Part of a small language model's weights: ALiBi, a variant of Adam for these matrices.
Each number is 128 + 32 x the weight over its row's rms, rounded and kept within 0 to 255. Layers, rows and columns count from 0. The size above them is the row's rms in percent of the matrix's.

# layer 12 MLP up, 1536x256, rms 0.0772, rows 945-957, columns 128-255
size [ 90  95 103  91 106  94 106  91 102  96  92 107  96]
[[ 89 109 182  94  59 159 139 137 171 141 115 126 119 103 154 125 137 113 155 159 131  75 166 134 120 121 131  48 174 150 141 126 101  77 155 188 112 163 160 173 162 173  28 132 102 183 155 122 141 130 130 164 119 103 205  69 130 152 148  57 112  91 147 157 128 146 149 148 113 110 109 177  84  91 136 117 205 155 113  84 142 133 157 120 164 164 134 153  66 200 102 132  65  81 160 106 138  97  73 114  64 122 131 119 164 122 112 150 179 116  97 104 128  97  96 128 116 146 146 126 135  48 137 117  97 132 153 159]
 [109  94 157 119  57 121 100 138 157 173 146 149 136 112 139 157 132 147 176  95 139  97 186 100 140 138 155  96 139 149 127 113  79 174 177 106 124 100 152 152 111 102 144 113 209 181 117  92 106 140  65  56 127  92 143 185 113 133 137  77  74 125 111  88 131 120 106  88 129 192  98 128 120 131 159 153 140 102 118 100 107 106 119 137  88  96  85 106  92 125 133 156  94 179 216 131 160 196 110 134  96 146 147 127 174 141 158 203  50  71 128 154 127 143 142 116 195  55 140 160 159  89 147 154 132 135 103 112]
 [113 104 124 159 130 133 102 109 111 114 169 138 169 185 148 107  91 118 145 135 165 132 107 105 178  55 108 174  64 125  86 186 100 173 141 150 134 135 136 130 135 120  84 142  95 117  98 119  88 135 106 128 163 158 124  72 158 113 135 138 142 123  94 158 139 113 110 120 157 130 161 134  83  86 102 169 126 132 116 180  81 116 105 119 145 105 137 116  62 170 151  96 151 128 126 108 161 186 158 166 132 141 124 124 141 157 150 107  96  65 202 129 169 110 151 167  96  81 110  42 146  77 158  79 136  81 116 135]
 [121 193  97 153 149  89 188 152 136 116 155 131 111  72 126 154  87 133 150 153 150 150 108 144 128  60 153 138 161 135 134 114 133 107  44 153  76 109 139 131 145 131 122 160 120 133 129 120 200 138 110 223 198  99 150  87 144 143 117  97 161  92 110 146 172 119  78 105  99 130 146 123 162 150 122 122 142 172 135 157 120 181 155 140 123 100 147  96  91 169 169  95  47 132 186 132 146 127 194 135 140 131 123 166 128 187 121 126  94 113 141 132  81  47  99 189 153 139 116 178 145 130  94 190 135 159  82  93]
 [ 81  74 104 152 154 125  79 151 183 136 151 129  96 122 135 105 117 124 163  85 105 135 109 155 116  79 157 175 185 180  86 180 156 186  85 182 125 173  95 110 116 119 110 107 101 117 162 182 167  83  66 130  98  91 138 157 136 135 129 106 174  99 125 118  79 149 119 115 131  65 143 101  61 139 117 148 119  89 167 158  67  99  95 163 139 105 153 112 129 117 185 145 133 121 165 142 145  77 125 136  99 113 101 177  97 161 135 126 156 166 136 112 172 113 117 216 149  61 100  83 115  70 159 105 171 127 225 162]
 [105 171  95 104  98 157 149 151 196 130 143 133 108 160 139 176 122 144 153 145 148 135 115 136 133 153 108 187 112 176 114 100 154 149 128 118 105 143 174 175 109 125  87 108 167 138 111 213  93 154 120 190 119 130 113 125 108 118  69  97  79  95 179 169 128 141 149 114 114 161 111 174 131  72 124 176 157 124 102 124 117 159 164  96 104 172 153 146  82  85 162  95  79  96 148 145 134 129 148 128  69 119 166 125 160 125 109 188 152 143 128 169 197 186 102 187 175  91 124 184  75 160 192 164 114 121 147  85]
 [129  56  87 105 110 167 148 139 144 140  90 200 141  96 181 137 162 143 142 148  76 103  64 134 147 118 112  52 149 139 140 139 136 116 121 147  86 153 148 126  83 101 166 155  82 129 190 103  67 155 144 157 131 122 105 152 151 159 137 105  82 179  90 132 161 116  92  62  92 133 148 156  80 138 170 109 103 124 160 118 113  96 124 128 129 158 104 138  67 134 118 143 101 133 121 107 113 114 159 141 156 174 120  68 117  76 137 120 109 109 119 105 148 126 130 108  93 148 130 123 124 117 163 162 121 159 147 154]
 [114  80 116 147  99 109 160 163  88 120  94 204 126  76 119 114 114 135 130 106 149 128 135  80  95  84 114 103 113 136  95 139 137  96  78 161 143  97 151 150 152 171 158 127  67 155 157  51 196 138 119 114 139 113 142 182 137  64 175 152 124  99 134 191  87 168 118 113 122 153 100 149  97 123 141 177 178 164 147 253  93 103 137 139 150 123 133 127 119  90  93 113 115 166 175  85  59  87 179 130 148 103 168  60 159 130 114 164  65 129  91 172 168 130 135 130 149 131 163  81 146 155 138 102 144 154 159 132]
 [100 105  91 127 145 122 117 122 144 140 153 168 139 129  92  75 112 105  74 124  14 129 140 143 139 107  89 163 152 146 141 130 117 127  95 106 100 123 168 137  93 133 152 138  60 131 204  64 159 127 117 133 143 111 245 104 122 160 164 131 140  94 116  48 113  82 127 148 138 188  79 109 105 147 173 186 112  87 148 132 128  88 138  70 195 133 128 142  96 139 176 153 133 117 131 154  71 114  68 130 111 113  65 135 145  76 138 153 108 161 117 136 118  68 128 125 149 150 128 108 128  88 127 119  79 103 119 120]
 [144 138 123 145 121  78 112 114 132 128  99 183  75  80 150 149 122  66 130  89 172 159 147 178 108  82  91 169 104 121 109 169 108 119 175 124  67  77 177 111  88 184 113 115  97 154 130 142 129 104 128 126  85 185 217 107 107 156 151 185  99  93 106  75 109  96 111 122 139  62 122 160 109 139 128 192 155  83 139 164  94 168 133 117  99 127  93 122 134 113 138  84 144 134 186 116 140 157 187 140 117 121 160  61 131 117 131 125 137 106 177 156 172 100  56 104 132 108 189 132 113  88 154 136 127 124 116  73]
 [166  54 153 101  88 135  99 159 109 200 125 139 138 153  92 125 170  96 144 158 162 109 146 160 170 131  70  65 109 164 100  89 137 170 163 125 156  92 138 177 151 154 113 138 129 184 193 100 139 155 148 139  98 147 125 116 157 119 142 137 107 119  97 105 117 127  52 187  97 170  94 153 132 114 121 175 144 108 137 183  73  95 167 150 175 120  65 123  82 185  90 100 139 146 107  81 176 121 154 147 120 184 127 160 154 141 132  84 146 153 108 165 201 116 149 119 157  88 144 151 126 166 100 119 128 147 182 161]
 [131 109 161 130 152 156 147 179 148 158  81 116 105 148 150 123  92 137 129 134 134  95 135  75  99 131 123 118 139 146 180  85 126 147 145 133  76  94 173 151  56 146 180 150 144 139 151 154 176 126 123 163 160  64 133 151 129 172 111 127 123 110  90 186 119 137 139 114  62 154 105 225 146 118 151 128 121 157  78 152 163  75 109 115 109 115 140 146 122 199 131 126  97  86 174 123  77 157  86 139 185  42 152 105 175 160 121 138 100  97 153 104 154 124 155 124 133  94  71  87 129 122 159 107 123 139 145 159]
 [ 79 130 131 151 161 109 115 114 131 143  99  85 144 171 104  90 175 152  84  82 133 120 120 229 132 111 167  51  79 115 155 130 178  66  47 127 108 135  94 118 127 132 119 180 149  99 123 143 149 118 127 148 168 163 126  95  94 198 126 115 129 147 186  96  72  75 111 109 135 146  96 118  73  98 109 154  85 114  88 146  75 100 167 122 146 122  64 198 163 123 116 126 124 125 142  66 132 117 133 170 128 126 122 143  74 104 104 110 114 108  87 123 119  71 150 157 143 113 139 152 146 117  85 130 127 142 106  79]]
# layer 12 MLP down (transposed), 1536x256, rms 0.0665, rows 945-956, columns 128-255
size [ 95  94 106  87 109  96 106  89 101  90  88 109]
[[147 124 105  86 167 130 131 105 123 153  98 154 151 143 160 117  95 110 195 168 119  56 119 159 109 173 135 155 132 189 130  72 141 120 103  97 123 124 170 121 177  92 159  97 176 157 141 151 144 154 147 141  89 140 132 109  88 129 114 140 124  99 149 132 108 134  81  90 137 116 152 161 116  71 151 128  86 139 110 220 122 112  94 115 177 134 165 101 138  93  99  83 140  88 112 112 141 112 159 150 102 120 109 162 120 147  88 156 127 102 148  79 128  79  88 172 135 156  98  73 157 119 173 187 174 205  67 164]
 [132 152 117 111 158  58 154  98 155 125 157 102 117 151 113  99  89 130 145  99 141 165 129 105  80 173  98 119 172  99 107  58 123 146 174  90 154 175  86 122  94 111 136  83 142 109 113 128  59 119  70  73 141 147 151 121 153 134 129 138 166 144 106 125 106 154 111 140 173 124 156 118 143 121 109  82 107 112 100 126 153  80 130 186  98 136 110 186 112 109 117 108 157 131 157 141 107 118 127 152 128  95 112 144 134  84 176  96 127 113 113 131 117 130 116 198 169 130 126  78 126  93 135 133 176  93 116 128]
 [171 155 160  99 139 146 117 116 137 120  79 139 119 125 129 140 112 162 120 138 156 137 182 131  68 113 135 147  97 157 212 142  95 107 135 140 135  80 147  73 132 120 127 175 148  90 144 117 119 176 120 124 170 160 101 135 115  39 102 113  34 201 117 174 156 102 130  80 144 154 120 130 130  94 149 175  98 141 130 153 126 108 138 133 142 175 122 121 122 109 128 118 169 139  53 120 134 159 136  60  94 110  82 144 140 159 115 157 144 109 141 141 103 139  91 166  62  68 168 126 101 188 134  89 156 180 115 116]
 [194  98 111  84 156 123 113 118 180 119  80 103 163 132 164 170 117 132  81 101 184 118  96 117 227 128  64 135 115 150 112 106 106 134  80 162 119 120 126  89 100  95 135 133 173 120 107  96  69 136 164  43 109  91 136  98 122 128 125 158  62 119  54 105 110 113 124 153 122 121 125 195  73  72 144 206 157 116  89 130 168 134 169 124 106 148 117 112 196  92 111 117 127  89 172 147 125 118  96 139 102 129 158 147 144  56 170 134 119 111 142 180 122 112 144 112 129 161 118  97  98 133 167 110 122  57 131 143]
 [111 150 116 120  76  58 117 103 136 139 118 102 119 112 162 175 131  99 155 117 105 197 176 208 109 126 118 157 144 114 118  77 117 132 133  85 165 163 157 156 149 128  78  71 108 151 152  43 201 136 130 153 147 153 147  68  81 178 143 169 145 165 153 227 153  75  72 127 126 124 186 127 143 139 188 142 139 189 109 113  95 111 151 121 105 134 126 116 152 128  89 125 129 136 125 121 161 134 131 152 145  93 124 115 146 167 119 105 194  84 144 106 169  70  97 132 107 158 134 155 127 137 144  63 114 131 158 163]
 [ 95  95  90 174 105  49 152 127  84 136 128 159 165 101 134  96 139 112 166  92 151 179 124 137 110  60  91 157 111 183 202  80 165 138 146 110  66 122 136 143 140  98 131 154 116 142 135 102 124 127 157 136 130  79 112 111 139 132 129 111  82 147 114 140 110 140 117 121 111 168 142  77 120 114 187 159  98  98 132 142  93 131 104 105 164 103 108  98 165 102 138 135  90  73  47 114 137 106 228 135 104 175 122 199 211 123 124 207 136 123 155 113 120 154 123 161 153 140  81  82 115 119 173 104 136 172 196 183]
 [ 84 141 151 136 101  85 149  77 102 120  94 142 142 122 158 137  66 120 113 151 142 145 149  83 116  95 134 167 141 100 105 134 128 159 137  74 137 156 196 116 155 129 165  88 126  98 125  92  88 145 208 138 133 151  96  93 154 106 125 146  70 148 171 170 132  89 112  66 135  75 114 158  86 108 128 124  76 107 127  99 108 128 171 172  61  98 104 169 151 120 103 197 131 136 135 121 141 159 138 150 119  78 174  73  83 152  37 152 156 164 139 121 102 164 150 111  84 193 159 161 153 105 141 149 122 119 155 152]
 [ 73  76 138 102 137 132  72 166  24 144  99 139 159 149 156 105 100 137 141 104 126 114 109 149 113 175 111 166 138 104 130 143 155  87 137 112 136  59 113 127  96 175 107 118  64  96 105  59 132 132 154 148 110 112  92 129  84 116 133  95  65 134 192  92 125 144 138 150 190 143  92 107 129 148 137 101 112 160 154 133 144 126 143 170 171 145 173 137 117 174 229 125 137 133  56  99 148  98 114 107  94 153 133 147 128 111 179 165  65  48 131 162 118  69 166 133 115 123 180 110 128 103 126  91 123 156 123 194]
 [153 110 156  70 102 117 129 154 126 165 146 112 113 155 140 137  98 109 109  93  65 101 110  94 149  97 107 106 105 205 131 166  95  81 113 120 161  99 160 188 126  76 111  61 133 117 148 176 165 133 105  79  89 148  99 107 119 209 109 149 145 145 113 106 181 191 103 126 151 124 128 126 156 114 148 170 153  85 129 138 122  76 104 158 209 143 190 115 208  84 112 136 124 133  90 144 149 141 122 146 136 105 121  69 117 195 129 142 113 105 173 141 140 156 123 141 150 108 139 140  89 170 164 161 132 118 145  79]
 [168 187 114 122 145 229 100 107 114 128  92  75  98  99  52 169 120 166 158 145 103 167 121 126 152 127 176 140 117 198 100 126 141 117 123 144  69 113 159 123 117 132 155  40 140  76 111 170 114 106 119 110  99 126 119 142 123 147 111 143 124 119 126 120 102 134 152 205 159  90 152 125 137 136 101 115 118  81 143  90 109 125 101 126 130 120 134 104 165  82 179 147 192 108 131 140 132 144 225 155  72 146  84 136 140 115 102 127  88 166 129 144  81 129 111 161 148 150 101 105 128 105 115 157  94 112 100 174]
 [149 164  71  96 133 167 130 152 197 141 101 131 141 128 122 133 136 109 164 111  99 100 135 105 110  74 173 128 144 101  84  69 143  99  77  62 140 110 133  86 113 163 126 149 114  82 134 118 201 137 189  96  80  97 144 144 127 139 125 142 152  94  92 101 130  98 115 165 108 156 108 100 110 142 181 143 145 112 169 138 172  95 153 142  89 132  90 169 189 142 106  97 124 111  64 142 125 168 130 106 114  98 121 115 105 116 101  88 136 152 140 143 142 158 134  66  82 156 125  54 127  96  93 170 105 195 100 162]
 [ 97 135 162  56 113  90 127 128 122 104 106 110 106 117 166 136 108  82 151 143 181 103 129 162  99 138 172 129 177 183 164 165 138 105 110 127 101 148 144 141 139 203 187 101  85 124 127 147 129  82  78 159 145 105 131 118 134  90 134 143  99  72 142 140 163 103  92 132  95 148 106 123  86  99 111 111 132 110 148 190 131 147 122 100  99 120 176 182 146  85  82 148  93 106 136 138  87 168 122 107 117 159  99  83  93 121 121 128 160 148 122  52  70 134 209 152 143 102 137 155 152 158 128 131  91 166 188 182]]